config = dict(
    num_hidden_layers=14,
    hidden_size=256,
    num_attention_heads=4,
    num_key_value_heads=4,
    head_dim=64,
    intermediate_size=1536,
    vocab_size=8192,
    hidden_act='relu',
    norm='layernorm',
    norm_place='pre',
    norm_eps=1e-05,
    positions='learned',
    qk_norm=False,
    attn_scale=0.125,
    bias='qkv',
    tie_word_embeddings=True,
    parallel_block=False,
    init='uniform',
    init_std_qkv=0.0299,
    init_std_o=0.0,
    init_std_up=0.0299,
    init_std_down=0.0,
    optimizer='soap_variant',
    learning_rate=0.00511,
    beta1=0.95,
    beta2=0.98,
    weight_decay=0.13,
    lr_head=0.00799,
    max_grad_norm=0.5,
    warmup_steps=200,
    schedule='wsd',
    decay_fraction=0.759,
    decay_shape='linear',
    final_lr_fraction=0.0,
    batch_tokens=131072,
    max_seq_len=1024,
    doc_mask=False,
    z_loss=1e-05,
    train_tokens=273900000,
    max_steps=2090,
    dataset='wikipedia_en',
)
Each number is 500 + 25 x the weight over the matrix's rms, rounded and kept within 0 to 999. Layers, rows and columns count from 0. Numbers have three digits each.

# layer 3 MLP up, 1536x256, rms 0.114, rows 200-254, columns 128-255
438462467498453495494508482468493486483494495522463528504511466527507495475484526525492459498479519500510489529518502488484470508491484531476492515499535468524475502513510496517503504509466542505491491489478518443487519518508500487473500481465519455513497520535528487514519465496517512504452533529488473501486506542538531478495486479471463476497488492457489508533528509498497502520487
499475534453502534534499480496469518486550485542514513454520501465492459552515531498497491521525491488504538515511487455501456545498518502502484474468479481480500463521503526532461483486511475486509494468477508497498523497512482509517553492509497456507500485472571539502518491504560523495457485513519534493522520543526497533512485500504487532487503498513489484498480509525459537487524
479472502469505505561481514495504487486527498501484480503468485435462513541505467517485514493488514477493472478468553554501478531521472509489479513448499494486521533535500495477504529491503532488487521452555503508484495558498505501466516490491503492506560511489487505507478525497481494479490507537508505496471493524541523495525486495499522508508483502501469506513462467483483516532501
493470473470492513507486553518545494525481451491514556492478529495527536471489482480444532479533428486497429472544512488512498454452504480489512491501516470480494553463467511458483503487526478495432456464506446510492481474484601509519503507454529500521521483500465479535505485490515532508527513493484485513547498470565484419528532512474504549465476497521462451447477563556510540543483
526491492482496526473473441499516513496483487511475530489538488499498496503475488477515487471512482545479530504484480521534519486491525517504499500480544506495516503507498515515497516516490503521493533476512510535507489533526508473475551500500484510531461507495491506541518541511511518476507480492513545486539474523510474538531526525466511504523459476515488445504523495494470473459498
498494480449519509543517495506482462517493529541492502460546514508503490517502514469517500507515538501531504553498474491477510502468488492512504484471497493447491493481507474520513510537532545476499490505493461492501499495531522515487519479518466494505471511512497442508494489524451527501558476489504462529471447492524499506474509519509478543493523502467495497565513505504522506518478
532529545500508516531501512492522459494455486527506422519493516499488522515512513509545529515528535469501491507512509528471505513496477490510473506483479507479494488505515514476463522495515503476507505503499557559466480522466498496533482486541527446461494478517462535539466494514487489496492471491514488468475509542516477485467510491498467545486463472487474466488494544490526518481520
485485522508476458513449522490515484490489523514476454463501524497459502513535472494488488445513520499487519527524481564469502535491471473499482528532514491491493509491498495501487504490468506460481559488470522507514513505451509490525508467495472503528492526493500544511542505516531493553509489489476525494572499532463498527503506525558503514563504504501523549508499515518465500492506
540550517489495511494521505484489500531533495457520489521541471442454476470476550527460504491453541494526525504516473516527530479503534500519480511493507507465485533542524486492495459474459498496472467569518512481476503495475536498533516512546548499542534522480547471415495506510534521495495485489487483486488460479501546491491494514519509516495517501513475489468508523501520465497480
545465481510499468478450548524510494470492465491477536479474495490475493529491545536467517489478486530505476468484493467528491520511474490539480508498516519490497481490475494513490488487503469485499507473519498484494490518539460501540462473445469489540518494503494458498476480525521534517515523497513527502520500547466538478489509494504485485504491457479498534509499512493486487485519
512464473567496492538583548469417506516515546483506472523513501501490542487522501518507524505457538497467477514484463443496513477483532442492498543449519494562543505477493511491493531466454497436503487496515447459516500509518554549478519490531472528497494509483505499529484519498507506499481476490534501513531548459550511519460543476512525518531466489494503469492491474502518485515473
528549540480457502481519475473531494485517489517515480489472505514504535478515506541475479472524524449511528492505528529516520463571473515546478532504495491485514495481482543481519486510502529503500493488440510482423543492508508456516498483485484484514523501539502524518501501514506503541482490499463524486522531473524490571504505529516518489481420554477498459511472485495463489556477
487498477539514458506512444474495528506511461476513468521526506505493517485498525462449562537506495525544487475522509467451490520530491495554484514513527496537502516515524449493457482480480497497489543505489494503508514479534479512550510509489508485537571483528495489467524469476501487477487497509499507522551523525483489483483515545487499487489490512504504486513500482491473533483552
493498460536486525524516526513456484512481502550519480479530540488535453552492494493514483565469512506558510475474483477474515488477487517543502503496501492468510514462489482499488495503514533520467546506507496461471525477485494563529513507458457484505496518512526481457500483463539459529534514479503472520515472505495497473535543448526519566464483465477467504545495515528518544476467
488512539511483530470474502491511543471417501463472499495502501514546488517544484500481461508511492515512460511529529514478487498483495482522556504508465475495481486490506480533452496538490494522511497507493488539461536502509456476540492474472521500520549546446524508518481529483526462495501478523503460480505476522474526515535515535451508488502484483525484497526502454524483503535473
554519499498515504533536495483500465518504476494489487532551518522486488463509464558489472484514458491501494528477482511504499474509509474503486514493490537474517487460523483506522545512497480505512466492503468468533488461456478507491566514483511508513525484470520495523512493481486476504506513526467493483495509460482496531505513463471499535469510486457487518510486506478519521481516
484520480473489490552520535542498489468537485548543475509503513496485502514475444491487505518465513500486463476450522528525521462519490479478451511500478469506549513537484477492525503525543503511484501534471519461479487522480468482506522520481487492455462521510528530460499545486516420513502542482437510473490500483499462485517477507495510502505484494477476530471525477530479519500525
497493457471501514472532471492525509490516495528477502521529498531459517454559454482466462504508481493545521534536500496526487492450537489505500556478515512483530510499499478451456515505526495475507526524506468529504525496513496502521516470475492493485534504531511513511506528550491549454542523496516500512518493498452523504485501525514503500510443489516510464506452458477500499510490
480513509536539496491547537526465492488499527522492510541476491526518545489499475503490469474492504512567494524513471480503497510534520500470488513456445508481477496455490488503497535530491498494536529492531456455532522510505549548534490483487504507503536478473516491462453480470522503471470484496499482500490525521540481499480512521511506557507455519518515523498517483535539482514492
495552472475478511452479480486512478481504472480500492478524500518531505544492517514479524506496559505485474490527453525495543457511442490486504478505500546481475471511514484484442492505482498484513576568474520493530484490492513522486559529521481481506462502513496512497553489499528475516492551542531534529464480491510468514484472461539512523496535490550456507507507525524511514523476
481510490485476498460503515539456491499476522539501556515455494499508487514496504567468458498504457487529481471465489511493512473490542520491487493536543499461514445527515543475529509494504447470462521505473535474492482513524482477495455506480490509465554470515521498502494485515536499517490589482476500510472493528466525534458559537491504518535544486481505524508482500505554468519498
523511494488507521514507494514473489489482495507509494503491479458486543499485508511505495513471466515474519505521462492521561484526483483504526488481523501550505467476474507502521466489520526509495495505557514542480465483540490480496515466558463519491538508487484521487504496545477558509541516534509541509470528486523540491523486505461515527493547524481518493452467510481491499491517
512510499467467497492522513481544491491497510489508476484498511499480486500520497446531486510505492471516517492475467491477522522461457541549473534503495489518512523496500519504488509500487512472535541527507511465491461455516520538547556456486435500525479494573449522541448534505491450475539497484521499483481483505493472485494566528516473520483480487494506523525448514520510511503516
552510517487514504482543491494550504450476515544492508543480495496507515489475527509486476469506510504499558490489510492506491501475501494520499503532444533495524497478537480492521471508490503510527544496553445458456477539495484494515489511490492509529479502506500493490527508527499511521447515495473521501522490517495474500458472507509486517562533499494497499489486523503499496468494
499467489431487520482486514529485519506499528522448522536486478487513487474529496511480440452482521423490521489515511481481477483479524534488480502519515452478502511507498449466511513452543573479530483570500512544426489499541514502503489481463491492501488518529498497493564516517515492547521459477515513468515528499442483516488436489516450484538536558521499541484486436512454533518470
518516548481473504532468492508502534473505496511509494496484507527533464470539486529486519515522537454483500490500475534508510491468463498546492489504532515559506529471484504486502470536524480537523509504525517515499525470476503486490513519495505520540550492509486528491456491486530520556488506510447516506508457527489493467464471489468526509493471467495500483524515504517486507489481
506492521533484508510480485507501483503499505462497494489456525498516522465502477475507535490504540509494490527520515544478477506495464522501517442501474474502489485507511444473487470513488463493531492500495478515495531499487482494469486493474553505491528515509486493501511469509470500515498484504540491512493521500485489521464462500481523530480476476517472488509500524500502498529502
478506488499511576487512527516445493453534520475526508540497504527523498485517497504492508472531511463523497487495446478555512474527469485479519519479503497519498478520506484479497506507560504510546523520502525447454483539471499500519491464465509492508502510521511460504504480475475475513537482561440487507509531550490491457489501504494524480428521490460487472494486481521511499475477
542512513503532514521540472502538492476545507518477514516518457489512526491526509483468480490496473495520487488472497549540525469483453489494479506463478528484501540482512499490481489562509507505439508523515500501516510534473478474503517461496481553538503523553485478477501488496479500515484531496460517509471495498439520495513466500524497514489502507431503457529478552466510484495486
484476498542506510468502516547501527487493531538514532535499512472478520494497491552475478543507539501521492485529490508497520528481487512527491466485499492517476459484481480505493505441523518519448502498486463426494497459470508483461527507527485471513488489515489523515498479518516525495515497508486515459448498521513539496472494540522464517534476520505510514499534486521496503507509
476485492509511474479466484490479479522475529528524508463470489517504489479517483514491498518517507508483517490489531466482479471451530518487498538513486478526510496499496494526522526492505511512506509500468444491474507565491526491541515485498511460517491511522508551517486516459466529510534491544515454514490474487510484498514551457505465514497494490533500511491482547506510512515485
461507475491500493503503483499493511497487472501497496498532478516531489502504522532502494494508516501520480514488484495527520515490528485518469482493498522474496501508490526507499494523496517504495490532492495506479489518526502524470488515491505464497467522572480511493510467459467511497496490497477495512471508510493498483527476491488489494483512463509504505530531489501524478480507
488510497491483514521526542487473496558449467488493433466483508526516508525513505473497466538528484505519504492461501488487515521519520505497496513484515471497519520489504530485468507524485478488552486509519468522534512501492486485501463499514502506526524500535479528499474512508493514499512504500525497465451504498507500495491490520515500520515496519507486510487525503495485479507509
480478485478475526513462482518515481486500525480528510503520526467516520536512464536511501528503535519459505485515506472482535511505523525517492487446488470514522498515483481518539509515515488470498500483474470507459494499555481500533521501522493471491485544513479522535509508532482506481482490497510480489499505473534532470532491507472478475511491520463512490474517452514517534471498
476531500517549498534521439454494504528555519481480473459488586482536511440530498488498505539514505453488521499489503469472548486448487506567531526491497505459523499501507462477556503490511441439508505553538507520524426485487546439528530470529520450493488506499504524511520549466486516544542511495508526472492432495562475490496478477549526525480454531499520521436464469461509492463457
478500533516493522496493500551552486469520499492498481495463512482465503504485486497504501506517530498491504497510547503508499502501544513517494473485496498482487489499491484499477520510528489515510503512517492527501495475492486503508519473474446521493532477530509502507489505504543520511495487505482504473519523517486506532512481494481469481508475490494501502500490505498523501508498
516488493528472518498486493470520502496531499511516470527516500493513526500492517505521484490448534538508493519490531482531564522521526455502471460528531489495524445495517509498512512515477454498558522478525522519508493538539474497474534543535467499500496508497540496512487503475503539467488481548503476475515467488483565479490525516506521473498499470501522513498490495486505549503520
504543489505507484483541530502516513482468486554482483475479508478535487513513492481446470440484501529506531498484510488473471543532530505522544531519511462506558520469556530496515449515476463447508471488496467479514504506479550463505472487483470511488527509491502509533501480494571518486492548461463525464497531515540499498535497490478507477514500525490522480505511537528460491485503
502492498527501550461475464520521484478492507495503475506494514501517470528494508486500506498548492473519489495485524492478502493503479507483505485497513528503489510509472492497470496486496462505532449493497488503495503505512472447502516487516494474476517507482511542507490511514499450508519483509535516501473457493526494496481533482493491489498508523519486480504510501513516498501482
532530502498529546451505506465514511513538515465469492501431505516516474505534539485517522508511505497491471531511441473511510548512489533503506513478499480447500548522509497503466509529484515510489500450489526516524505487468503461558505475538464544488511514491486494495475538506508480497498512507495515509542518513493507512506468462476516510500481474481548528501503466540467497525504
508489493523495484460487464491483526438520510502490532485546527525539493505497510467498515505468500513532517515484492487574466502472524522520481469483503478510533534473489507486517518508542528504455524497551507573505479483463521513535540465509467493467485577486518503519524526499489513483504482494479479511491507426502497425451514479498512487545505472487449477543480497527501453497527
468479479520470502510525477510497542490489567500522480516520505481505465570471516512521501501568505502480515459478492529476484548492497490495511490477497502484481508491485524516497474510489492480496480473488506512491522506512492480484508495513526552502496493473518505522525524522493485488490486514524513482511476522521513527521515526540506499482527481503461509513499492496477501535539
468480513489489505471521498512539475505453492452476509464491499495526532532518499521498501514501486522522503490503503508522527558461488526518532517492475514505540519533512505504466502461471495488519492503478504500465461518516506461500499515511468538486478498478482500514476479480538520504521531510516472493493480489545500483503489448478489507464489461515509489513465530483498478489511
505476496445544443518535518495457504507502496517501532526482451460495516505498520482514499518488540504484467504561483480434514464522495541518478531521455483456506520481514548469511483552451468500503534470520468503512514487473520540509456539501500532535551513460463489534520457461509509503457521504494495499526509479460506548485512491483518510526478424468514518478481560529517498504500
517497506468476506524473488520510529491443472471545518476553493527568440516543482456451481492495528490507456484535517478517470554504459513523495530528488469486489465526563471459521540522508468505497497468474492509497514468514490476517536459509511486484507526497472505478499556483484467510504544511560507520522492483499486449505495522475439470512514498528499495488543520502508510524477
506551488519497521501486511492499484512468508485476503495462507460538548527527450494524501521505431478512464525489494462524465535503447516503481509477517518535479444481503551513549459505512481510493455538497497503493479515587537483497491481442506491475478491468501529497458489499480489538491515481460501478504454483542518499496537552484478522466490485485527503540504488512504500489507
559466512495449486478528577515441517489455459538489501496486489518537469466478485498487501514499474520511504460500518526465467444484519482498480541549479493493476482544516540462489509514470483512471504520524487456498505487475500525519459549494494502545534488481493556548554527460539549489465502551484514496565490528493448528504489513519521486519516554509497471464492493491488489518493
509524499496440495501522439531482485499524460546498530481456466509502497512487508521544505527486496469526485508486491494541531482464453491451487484501485492500511458498518546528450449520480513483493487510474453507522468503506470472553522505512466526521486474544495488510464516480486468516502551577507533437512518512470508478503470494502553542505470473520505465486499521495510466470501
482504525490514513486506480517554491482487500496504523524477498459492475501471479518519482451503526480556536511535517494464469496471511513472542423534506507526483530457521520499492498493511503472523498511504477508491496518529517516511507485501488511511485484472499541507516463517533476495511496510474524564527513523523538511502475522492473505519532497494523493492489475482463526443575
463494494542489489495480540467495518503509507501472510465501498489523493481518505544498503512504499505487509508498474503521509547513495503511512454501480548513527469476504466521474539494535514462493497463507541478561469502480526533492528476507499541536496465526488518505498477509482492530567498481476493513484488505422520479528471509506480488443534539481521503506510502447530554569472
474481528458474450539504495526498495483526502546450442508442516545506467494499479484477532570489510480519468481494521540479463533500444471501542520533482509483467498532498523470454493498512508466486480508494520507486504490523499522504526497505476433487489481494522520516530488546486458534500477537507529513515487501534488484553460524474455510508491537478495514497482500525457525499485
493475504456515531452466512504501503493483464504498522494528453510472510511476493483489506511516518497481494478497506474504493510479517500489518531516455484480522476504511513530489503455493518515485511479503485479530510526538501513493496510466530545503495489526505502524509520524519544555535513480500500534519509507485511490481522507514485524494497542466474516485480479520513498478499
509504460517503512527519473491521510502496511489512553541514493505525484486497518495524488470472537519518527507525555462466496492545513503502522490502488498527493477523479517487478490480474513500463466516504485461503473455508496485512508547477469501519540509461509490532517465432503524466485483473556527475516494457508484471471429548492462491489491541516505525524556454510500513512511
469514528482531539524481498496557487496509459527483496481469474451551445527482543495501489474523527502515469533508513472499488542505533494473482519496452482493435509508458477511471461479492516509478494465472484495529513502543521488511502509504482484519506482507487505508537459475483487491505492489525561543498451532534496503531467510525464505526488448457489509503513543483510511468513
489497484512514480474512555528524503522469510484541469459486469515479493475544531536504485488542510536437519529466482524505490525438503517510468475517473468456525545440527456523464524506535507478502526500469471494492523487510522520483517500490485529525565483513508509548489496475486538496517485477475484522526465449467443483503517476469540552468487484542488476487509542491471535467500
# layer 3 MLP down (transposed), 1536x256, rms 0.106, rows 200-253, columns 128-255
477514513503528516501429521454492485474485543499485458476521507481520470530502573476530476499545484562477527487519521549552517463506478500508521509518493508445536528479517523414501487510492545514529558474490486467511507551515480472519513472479470500542477493498472495514535511482475469506504527441532509468482485490492486514502460507499526479504473466469528519496502499500473504496481
504488499531518496509479461547478530474494535541475466489514430518479493491466528465524509490501502464517523460538461486572511438517530501495506477536512509513496505477504480496468480484509477523483473498481495460504465486540511464506468498523522500467492480519493518514484500491532519490473475504446477514521522515479530515527535486507483547484520483487552525467483499494481512549506
498494476470525531467509490516483492531516512500505513430507460512500470487528491483517502506495490490491467483496508484528539464490567549487520511517493505515476466488490462519490442482456502506543530482511532480540488485495505505537544510518496509517520509508517494503512501497552516514540525489487486502470546516528517455525518518483506488523462507513505485481495508498519500502484
487560506481498487520510527509517497491492533498476502486530470534503538531497488528529509535530515528510546503459528499464547516527446477487515545540553510443500498505513513512542503464513477519510492491489516474514508481494501510479509491535499503482552509460484521538574546491480487500505466520521526520467482500472512507514486498533490494574525493493521565522565472523542498447503
483508485496501523467487488531483477474534514501489474490512521519501514492476529501475492496447475505524482499522491505530536506444463515508519505472540483522549507496541494486541533483520501555522473445510486474496519500516496503481491534459490486476481472535534509492488495494525506503542468518507471528475517471538504479498507558528483434513522491489531495509526485518499495478512
526510499543526514527524515485503482517494464466508531515463531469531493517539476542469536507480481526506487504465506485486514472496506494501459503523511476498535519501509487486523480501468481472482469502489519514521486500509522476535456535485479502524513533465523501514533499530503540512491512544515520489524479521484530523509498488471510455510501501459502511488531500487521486486521
533489496462513449471540475466505504503543497480477521497503526513525464462526510534470537496417523536547475471534502520499492461522538479501497534510509499521518540488472502546517478493462504513497482495480483505487494495514516488445508474534500498491567521493482499461518464533481518491563504470487481482506478474527491493525522538466525509551495465486523522493528487470513481515511
487513529546484505536500477525513492498505514543486499511476497495476519505535524513508484480502486460487523502518502470500542488556528530487539466536444514501492478468490514505495531452492498507508523487521496466484499490520569508506495535503529568495501473472488513504516522500466506494453528553472511499480490548497533497504414498475492511514502515460500522498513486495490487438518
452458509465456546485502488508482479505508470464498478491508492479484501496502467520515564511459474536511474493512513487539490501487514457486489524509478481497550493537513519466509529453532535508488512502458489501476485500485442456468477529511501484542487470530515489473514552487504442482490485478519509483510497486475491499502495473496483485464493478540481514534521565462499487513490
490507525475507543525507465493506492503533499508519468485490566472495519515515500521495461474525545524501543496488485505527477579505501474523517480504490504511518506516539479512513537489491488487508544484496481518423490453539510501459489500529471478505495491517533476484477479511513499465491490536445511495476541514505518529549479478512518484497457484487480498510468497470522507475486
518466551446457495525486481467507532497512499503543527526495493519518526488473529520452534505532534559452508479495576482501497494533453479493493512487485511475532499528491469503489505479482500520485457494498486517453496529535502522456466523520504491480522545500531513514496525495504470529502477490530500503482517520501483483536456450523488505466534496527439481490484425485525499496522
518511533504519457474497508520485529445494439554493513448457503541493480505493495463459492471500497510508521474485562505510489473517534484489462497489531516532496485481490511473468489547471524474512500505456455520472505537459495467512509513484519430466483473489529512494500511492496479550484457553511508478530508449516495533526522497473523443499525484488514515540542479504515513454521
482521444481490596481447484534481487493493540467532492538500501507467508505529454467515500475475510515461501517489483534566491512466502501518517507481515481499525515537510503454490493519538502493476528550507485523460473493459502490498545534504507468460476468492462493489482446492496498530472508476508482509485474461550505506502503506540490466471500475490500457538515506501482496514501
500526503510486493485500493511511468448484491454468500509512492536512507517474478535478477468470556507471495487469498461508512553514505523487515541505556465462494505511498494497521518500489512535490517518501509523507534499483459449540519487489501483489483497531532523499478457474536516498399498534490529533468497466466522526514540460543452502503508507492569502531522492501484529552493
533505481514533526504506491516488478500515487506489499486460500512502520522489516475516482505546469529475486507500504536502520504511496502506523490432476496522458548508467511495494471475564475512502481515495533464539442501492492560454471478534470496474529509552520505494508499491506502523530512520448521506514511457491478521513479525508483499510513508488532501528524536491501482497516
456469514461517523522491551508502490567457519508490535501496494507492482518489524509486476483467501452510486452507500505517518493501545491438503472517481479512516486507476510496483507472499492504481452532506545492490507526496537507516497510506556502449466529493546499464524464516495502504506480475491487504494468514496538506503488517517495451505423507491515508515541509498499485497480
498478493516538499488479520495475508501489452477508533492444476479500500442522458484455478506566502490487531448458502520481502539502543494458495511489475559534487490490495517485466475479535521504523462491484512509480515497481506499456518450485494528558498497488491516515497479495458548512492502522542480457473490547509492495498470531493504523491503520519506474508453514506473472515500
490508524470515504523523479530485432514502488529494530505558521514486520486498521498502492538508487478473488490489462482515489533476513491524485490490495521491464466478477539514461524518483481543538478482499500494491496500493519480521509523483505485526540496527505498490480490504496536493430484491459494496521471546503469488512507491495499487526513498472514473497534489486493540524498
491492510537499506522471480499525455483474535505545490518508507499517444454488489502449479494540473491499438506493501518474486559489465497500509502485489534508449475515502524497486514513511499547508513455497519484484477481532503488519486481463525474559502511495503514515481485528504489479467504501468481476487518520516497452487515511558436498465544495546503541508509517542477461522502
524486471508516524489479518493458545529461493521518513515506503497496444535463530472516448480503498502513536498508412482482501502476462511522551488447472477505528538468516534499520523492509496435489457505534519503504508465450467492531519468557479525492481538515479467512430487512494515474612478511508494512525529542496481481516475519497519472490514480521470522475474457520516478492486
448496528482510528482535470440498514474476506513525498516503468505500495465555520507487499507466474478534515540501489474503486460506480535472498473482512470512514503475499473483522511501506522487581469495452502534488466483471533508503515494534512481461505524516537561489493484531525463490513490496506483494493485561507486456492501503481508500469486460458462447492525497537519585526500
456471548523496501477508484493545528493525479475500497474456487480470484474476507457494508488506477480487483492476511495529508497507534493512512442489503539480512497489520484507496484501522584525516479490532489537501520482528503450496473478479504503544493474487486485530486498521514495512508503477498469512507509495486509506494561493510473490520507556478486484523522496510484460519494
485476508498465457546538537523519490549491494507503449513440496476479489485535502488534496504500498461493474538502508513493509543501575540493499517567477497486507567457519487545518497495504518484512486532512491483489510511509459505514498493495509441508488463486464503488497511468525518462536512521477477495502473518478511450484509476443569517525492551488488502472531494491537523522491
512525518492530458503532479504535470488528506530545513484465549501525549499478552567515546515477500504553507506527565438518482487487451496467493512491438528498494463487489467511482533473509482497483473513472453497504486494489477540519521535514463493519520496522533558486540551504505490461539466475537521530526507510491476540507493487474493492500459521527492512476496480509509498465497
533552504522507500529464507493529513508489487494544492467473514515506517492497510499478510506471491513476491483486518500506519532506482488503511481543521495531500494471543534462498502503508455419484517491505527471504533527481540544469501495566480515489463472477439470516493462535526495483452502482478553526506495461492526512504567554515478521481514482480534520482465507523510528527495
450486527456484548496517437524515492493499478491506534539464528495516487487489467478475481533556510484462498490474463479489484524475479473481525493496514538505491512490491486525543520497504521495524504510494538515541488461491509510481466506475510473488514467486508515487510467507511521509475523506458492500464495499470529482475490505493462492472500487489491459562488518460425490516495
549492518475483468511512460530533522502474481510491476497496502497498529476479496491474500507516509515552489453533534540496468498503547503484498456506481524512472507504473480533477505484485470501500451486478477491525539529488468505465490528540528477480518494552479553501521507520515454497519523510526485477505504534528497502515483450485500453514473506518493540501503460484496467493482
483557478495518526524527478477484469516522548499462522496459516524531505477490503507545529505509515503497528467481497479459537516538532530458523490573479517503486495498503538494469501511507537494542535506457474478498482500503471470487508466498535483579547472513511496494550509472477475472495507482517552494468521524534490461468500519441519533454530527471528462505480517495475499484489
485503486488500486531528484492551511496523490479456477482499469444523504536489473499506541527513490515539503458517510534469500540529472499507496511531506513478482512544494509484481474516566483476490500524487465493542535467499495494496471510499518506468502493490566508530520496537491474492482526466511546501457456567536480510530554475517507477460501508486483477509493492482507454506524
492477516509513470471465520511489513485479521518515474524492478499532442499494502543497505466563520526480447533506493492497515510507479519501505501497531516464448495514497521498507470484467497484464500448498465483495511502458509492488473496534567499500483496506442518514466526502483526433553541521500529514472514491513514486498483536510491473488499533544493550497491509514467506497545
512497502453546512508479476507488529512502436522537467522541491509508499520462517484481491509507517519504493467487470491520483496508460500523511485535499520520508499494462489496499463518485481468499509435485520503538528509469514505523452496487505519475491485444487482505480504522488499481516489517496466477518520485486512500508519507443545458507553513471486501534493469524538519461494
489501440468466498493486486502500541485500570478511535501534542505472490521493502509505526481522451479503499485492526489504493503506475499481496534487488514508512493518494491515504519519502442477530476495517464494502506501503504497499537458457490483484473501511491488491462502514488492508488493462518502523485491454502489524490475503481465509499488480448513451501495518512480533512514
484477506513510495471497524485533513431521506453507559502491485462532480479464484490502509451519524476513511438501482477486527519498507508486505509492536518531504475506478547457503476455485520519492492521507496516531511450486512529514482488475495496467492512488552528472496506512500499512501489513502474523436488522473475470481474502498509508490515541477533528497508481478500495503523
526486476512527489457461532483521490524517446481527514505485502490485491491521481505489514474527481524515538541502524503491466487529482475490486524487511496497534504462505496493514484452496530526499505503526483479502508521485521500494502480534503552487468522530502530504492476447543467537476526507485500544543491505492454509513506489529478494506446516535515479525489509495506451445445
503479471514479509449499519511511497465492502519496494527470486538525495486524513530480457518522460559539482501536475520472503519458499515474464457505515506461525502511509521484540549460460506553463502488482477554485501530492485548512470484494466502495501529513519487503537455463504523497441564501543485488531507532470474470501462516511511499481477518531531438484551463536491499565501
491512523455498500479497495502522467504487510506512529481489477489497505498510462495525544497500502502489495465491502476478491465510490508467515506486477503513526506540500504474487489503488526493517468477482506502534495500519517475508508501499491521509532481480499490506506511512484491504483523497479502462487493517472472514533511447463521507496521488512479498526479485492503482502507
495497484481495522506482509472496490531514512521519482567510458526524522448492501474510494512539440508504529494497481481479494491489518474499522496511491533536524548503530584502466450533503506499504456501471490473559482524479514481492479489524475529540528549502480474478551514486496513444493465498537485487499459472480491498473492481535524488533498496468479490545481489573454500476452
519552539509515478512507492487526530502507504501511481495532477513538449499494514457531491475478517474489513498505502484543529479486515508483536530467494492495469531444483524515494525481505505503467514501497541489520516544509510527519505523495451430491505510539482460503486527481512461538520509491495482466502510457482494487441508514494513507462464437465474515473518507512565505560495
513494516517484475472510493513497469502500536529467519523478496515511472463476437505510480500509478516524517495505481511515516495510534515487509470538482499512493501520504506475499544510532496489487466501495490478490531515487488485478523520458520525489490506493480501500497484531464499484485465491505502499533483483449520508495465493530526499532476521479529477555514497503476490480456
472485473512498527515496465503515489498473498520560493505514487489506475511486520513518474524452517507480460497512484491495540481534478522515476483510502477515492461472465514481510497479485496490512497485502524497488502530507505485463455529558506480519542444509542503492539533486474547506493519499518503481515464450506484529480519525478504512509511502470482492468480466536498533538497
504544480523464497490536516522466467534492504529487501528508504522504536513496502487514528467516465513477487484477547546464489504552472523520499517541505486544513471457498469510537492494500504528503499513474507506481474531492496472529496498489512504501531527505459522515479489476482525492514486512519497473502470511511496482542543510486516488485536507531529534462472490512487514496506
517477516504486533504443504499465489512488496464501494517495501514484503524483494467531513541508490516490484533501507499485522515530505462519484526510509533514495473496473564527463490483546483516477504495502472516519514515504509522530491493478466512511499508517478466493525516513512476486515523461494518490457472486488480494494486482502455480460495510492542504510483530496486508525522
558520489538485505506520492466493489469504531484523522482538522521520494489504492541487468522484516546548481522473461473482474510507491500513443489489503504501476522513523479507477505481535492524541502490511512467510441478459485526504500508482471492494508496515509506486492505546503474443449494515456532477518507483518527560517503510511478470525525501523519529505546516494494535510503
479471572552481498502466524497521541512476489494518480474491543477463529493467469445500475538537507469516461495518489536513501504491470504551439511497521514521484564556504479518478482495528520464516513519447489537493495513435513492488512477561484482526501526482505515471495509495463475502475469525438526512497488485519496440475496500502490493547505523472529490520455486506477498499514
489529519543519482468498500486522516546509490491518473527540508533497512476517502500562545509434484480471539480473470522459491488494489529502475501535461491508515517503476502482541480499509503482506502495523471509514457472505497489473505474497478515502516482495524502488479513458516536525467483496485497532510503485548461517516462537465533521537522481526502502467519519527473513526491
457479508513507494438481498453503504477512512529487503510510483554489489518455527525524502498499503462501515525538494506485498529468482492495521451501493489476522515488502518504495528539499520527500523543541485501513473496488522511468478489480487530547476514503457483486534481482502503530468475511473501564509518498505475509498494466530532498480480498481479512513526484490427484480541
551544478513510496457533442471518505552531461482466530473518495527512510489495534505514482492533494519576521496511479462498533520487482478474480519511515545441510503486509493503481515514504536499521515510512484522488526492535471491465526481489541505453506557558514534543483506498515492495494521488503503468512524462492509515465437480525474493486549509483479521503503482486527456511502
498515513499444501485529520531498475498565492474548560512504475488482498526492514484479539520530502510493469497471477517487490494480504531468532481557457494472449491480506530490469502532489522512495466517497522499490480530549549464499483494465496510514500472504498494492501456477518463507454491486488451476492478501464492478527557485532447503501469520530525460492483543525480514513486
527478490464470451516562519474488485529495507515462535526526493546488528485496480507474515501512499576505472497491529528460524527495463520523496541477497470502507522484519494477500463526550498519486465499491477461539482500501494498520522463507490496504479528475471530505506511526483496501480508514526491495497508523512477541520486468502522511475472498524465500533477528481485511468490
524493472488506508503486466459495528514501487496486488537475517495462479499498485504508490484512465479539508517483478453527474496523505509467481492483541528509505459488470544474490503520489504512518524486492486477470529451495502520450551579482501522504509513494465519481457489480489512498478518501481473488445453483492490471577499482481531510517525500518502467488469499473442485444507
530505493479495488503509500470479483538503481497489466464502447439491523487513503542507501511508505511545549479449475491474492468510520548470497541445527490537514547507488483476516551514486496476518518489559480551511473485524402499543502536513509503526526540503521515517502498461520531472475529500522483471484497447518468487459457494512524467475528500520486482472505484509501469518502
487483499495476514565499497489538518474488491491488455489518503471478531486521511457507488474471528524498496477522501490572481539484476480530531499495521562497501489506455494487511521529486537482541489495478488489524506470525511492536475488523501471523517478508530492508469495501473505512505484496505501510478508538485489478509530514497500458498493486488504482535553537479518467521477
571471450459463509479512488521561523513506498515492520522470479511498463482500513502462534461544522498482458508521477466531480521480488492483494523480502522523470489503465484501497466496497510539528482516492531537476505509534537519481529554486536481523510486500518515522474508484485484492470502504500508539514477518503535486530477503513484486519499486501514474482497530508521484469466
478536538527504475506549466495497478483538474481499505505471560528484470509491501514499493498532527493473500504470478469493532521496514491523534509529468512525489511483531524508540524451503568521455556482489472517506521457455498528498489501479489493490504545508483484492474489517483501441471532494509545535520503517521534496509519487533503495518499488475510508530516548491512483510526